{
  "num_hidden_layers": 15,
  "hidden_size": 384,
  "num_attention_heads": 6,
  "num_key_value_heads": 1,
  "head_dim": 64,
  "intermediate_size": 1024,
  "vocab_size": 2048,
  "hidden_act": "swiglu",
  "norm": "rmsnorm",
  "norm_place": "pre",
  "norm_eps": 1e-06,
  "positions": "rope",
  "rope_theta": 10000.0,
  "rope_fraction": 0.25,
  "qk_norm": false,
  "attn_scale": 0.125,
  "bias": "qkv",
  "tie_word_embeddings": true,
  "parallel_block": false,
  "init": "uniform",
  "init_std_qkv": 0.022,
  "init_std_o": 0.00401,
  "init_std_up": 0.022,
  "init_std_down": 0.00246,
  "optimizer": "soap_variant",
  "learning_rate": 0.00237,
  "beta1": 0.95,
  "beta2": 0.95,
  "weight_decay": 0.0,
  "lr_head": 0.00826,
  "max_grad_norm": 1.0,
  "warmup_steps": 200,
  "schedule": "cos",
  "final_lr_fraction": 0.03,
  "batch_tokens": 131072,
  "max_seq_len": 1024,
  "doc_mask": true,
  "train_tokens": 899800000,
  "max_steps": 6865,
  "dataset": "wikipedia_en"
}
Each number is 500 + 40 x the weight over its row's rms, rounded and kept within 0 to 999. Layers, rows and columns count from 0. Numbers have three digits each. The size before them is the row's rms in percent of the matrix's.

# layer 12 MLP gate, 1024x384, rms 0.114, rows 137-144, columns 256-383
107:493415399480523551490495460482559430534453497510536477482521557455469605493463450496492502458545517518446411490521465467501488482495591488499482436510522530549511472479516582548514491475487495540479571487534481521509496492498581486472529516439486538489510487524537505466547557496435443493502393468540513499544449479536524454511524509507473546479500494478437493433500510458490525456562
095:473451526535403512538527500498525426499522473421488508482470507453458415507505530472589571502488439558461447534487489507480521516466476480430454502489540488540499484448515523486459509465435430461521533503527533529433475525469533554518532475602502553579512460442515474475552521477537512486535504500500481505529514486404532445475470536457508511543496482551497453464460483491461502455566
102:486563439582532524473480462465444513461496536544480426590542462492525570501487532520498490546458494456473456497469497501410547427521541465556504520478511487458507481499462485442508532517505477443502496499484480495477505473519490533507503524564539555509513525500523480537451516509438454504507433424528426461536433492470521530524541474466447582507472493512457564473520509478544499552565
101:505487554526505498517526505538486492532402433523502537458535497534455485473482593480558481520478516487493518466481529476539502518534465487533507510554474502483522454541433448525525458551586531505411464478535518508524466496499486551492444532492513509499492528489529537421496456549462491442551487525503527396571482476560569551500484511601511455522453508567542451520494459476554464481530
102:452528482460434515558455524560386416476516485483481505511529480460438443506495583461500472557534588438484494539592507490462497495388554451505490520552520483520458499458500444563464484501425561468572571492454464519480516518461564444494546497512448504548475470468457469540512473497504558481499502487508488495518478466528440530483497531512505555465455468550452488571478581480494521568379
093:530450574507438445506535470489476526506503576443427569435508546588441444482459547469446467525538488530519527491501481510525453451548513470494479462489507503419497541416543490542525517536431496528573470546512547460540515508424498501480450424480465456491538530503491434490512556564486396525447511513453528463587586476468463496435527465503503526425500507526495499519596495452408504551560
094:449505470560464595457564482468476420472468434564511467498498513484494510477535527478587485562478473484397462496510523530510483452531467599470527455442503548586535584466567425498530524427487519486496472440488472554473464518488583540495483499491558563527468448492559462503491486482487510538554538474585512529482581517514533460440507487445484536457499477520484534494518558490473437516438
098:522498460520448454405499497457456558454573498488525497459506484490432451540489572479502483462539541480468532481458525536522505473539540532476492452508517558562502487531553470477468468432431489475528626490500522351495411588513476515509474518545517569554482427490464510428482522446473486453381457548513530407546540487444493546479550492558530466499529435474532462550539544483454452482509
# layer 12 MLP up, 1024x384, rms 0.123, rows 137-143, columns 256-383
107:473496478478469494522553506475499420492480553443476422476518452527536518518494524403464497536531491451457511538424467507450462512463491492527571498565505533500571519557519570469511558536485455490492486435583533495446523508491536493550542500612522511518518505571537504511411566512476528567501479582490494477515540482503526535506536498449610541587501515446507500460478450533453476506498
096:513498500539544529514524462478518525436517518514443451526508452412479486522450544567488521594486526466469521532495496489440488554573533528499455506438430480434481413454483508468490548461559483501518467546539549516501497522471491502579520460602400468553529460473460492503452561476507575554498488523497490590543523477427479470510445431534518489536483512494515512483480507561455467508505
104:444540533435474428511469525530508526484506510426511515418452479529487512541517553459490513450533522517530510465519400508533477504534469559444441524506482396464482500589562539485503534521513445572516515448498521471442547487542492509466540543466425482520520494541527587460473518462545517458520544542428469622486480523542533499453532472516504507459552459508437423421533511563461495466433
101:463488398452471455525515553461399483505535414500453480474515493495494502481499589489550483501492427529524523522531478457497494471536535500455472534475502460503436524515468600556455502400496461517444588526560475514580457469508612560518447510497550481510415550431528456478507532516477529514536560504545526526485443486511466514531500491545495532595494496517492534440522506507460508484551
100:444603481471472509468571564479458528526500480402520550498452500547546591566576492388468513455452524541464559555535440435513553493513519478494505547497486468505440526480486506510482490516449461516515491487477526491539509545532463470594477499521490468512476450522513512533623539511452561558500512465476501428420544471483473475514506527493587427520430466520491639512465504513506472541545
096:509562487548529489529444520480558486503498507489503501597515434521444475417508513479517495480572472486482470490473491515467504526419503569562511557464550457559448454493553493484471471490541480558529481442493457518412542574525466532485478475458591510479479510566477487464562533558537505528551432506519476513459529533435471527537469513531530457430455494494486477433533525524539532600452
099:488492506472447580507508574525494495484488549589536445557514508506571483456488524476508459490483554523463459432478541503459509434447516551438507503534486502505518482513445423471461525490503521556490482495511463498496537489448544520509525473436465387560501490441474464565535606459535487541551439497538490535488543513527552518528567612546552543470443517505476554462533496445511464456495
# layer 12 MLP down (transposed), 1024x384, rms 0.116, rows 137-143, columns 256-383
105:455507443514482408516553458509516548465447460539504527479543496553500530426492588540445528514531483468474530543558544613460541530492480522568436477515486444529413505505509467539510546462492508437444454542500497460477581493481517562503480462535443445496526549521574476456504544473523434549469464488476487446503511549471459511487531468411508527485440481508454520443476495475457494502529
092:431541469502514494450494571509492481470464493517529461491493539499512396453520496482504542528483524448501480569501554493543461460495493476581529520542563512447470515476507542495456554566525504467472586530507550505471483506477500500469506516459477470506474448499455524495469480494461476438545459451469510472552467525491466473480496421507487567588512515510483469495480420483541502534490
103:447470540489582487534497486486497477507518504564505486460457484466497487511465532488503470442508433492546526566495527499554394503497448483440449478437500465498503497484521512546502489507501501556536491513471493533480505540513557501498526519427538524568469515472461536481562514492531510525470447496416435485574524478484517535561492578519460490522521508511466376464606520491503499510506
100:562515502501501505499503449493509490490494537526573529506402433412551475473464455570445494468494492505489542541500493524523403464486453470511478464512503438463505551477491501534496513517445497534524504495455466426478468528523465512439409512561428510477467497505441534542531534533478464486448586472486497503515498438531461513515463472501478479568477476462557584563404459526504546491444
100:512551503507495402446571549625554598480475499525510492452503602532509573497459551396472414445512507414560456492529401521516587527533461471500462476468521496439496471608503478496507524504546517499459535440491532526442494516497493581505530470499466474485442449549548462522443482466473570547548466473452495479524460567464527484548505483479477552553499526507503503427480587566591489527471
092:494455478520502513527386504494498488477478519473477487498528473520432468446529570496469515521523464508540501507552500452516536539524498478424463546474447473470474518447543461467510534454511453427509591460492512481489495523472484500499553553516539528522547489428481532582481466466424475535495548536458480556434472532438493576431549513524525484504520503475448479447470512516426478569535
096:433454579485432543492537450515529514503463503482496489453508466531464527469555537485458539544547546528513487516505529541465491450499468550504506495461533469532504510485492515480492545485406452458504569497478473622501444459519429557531475494467476553471525521484564552497531470512516495463497462572497533480538492599442444538479567522473482458458542520464529557540421474525504470490548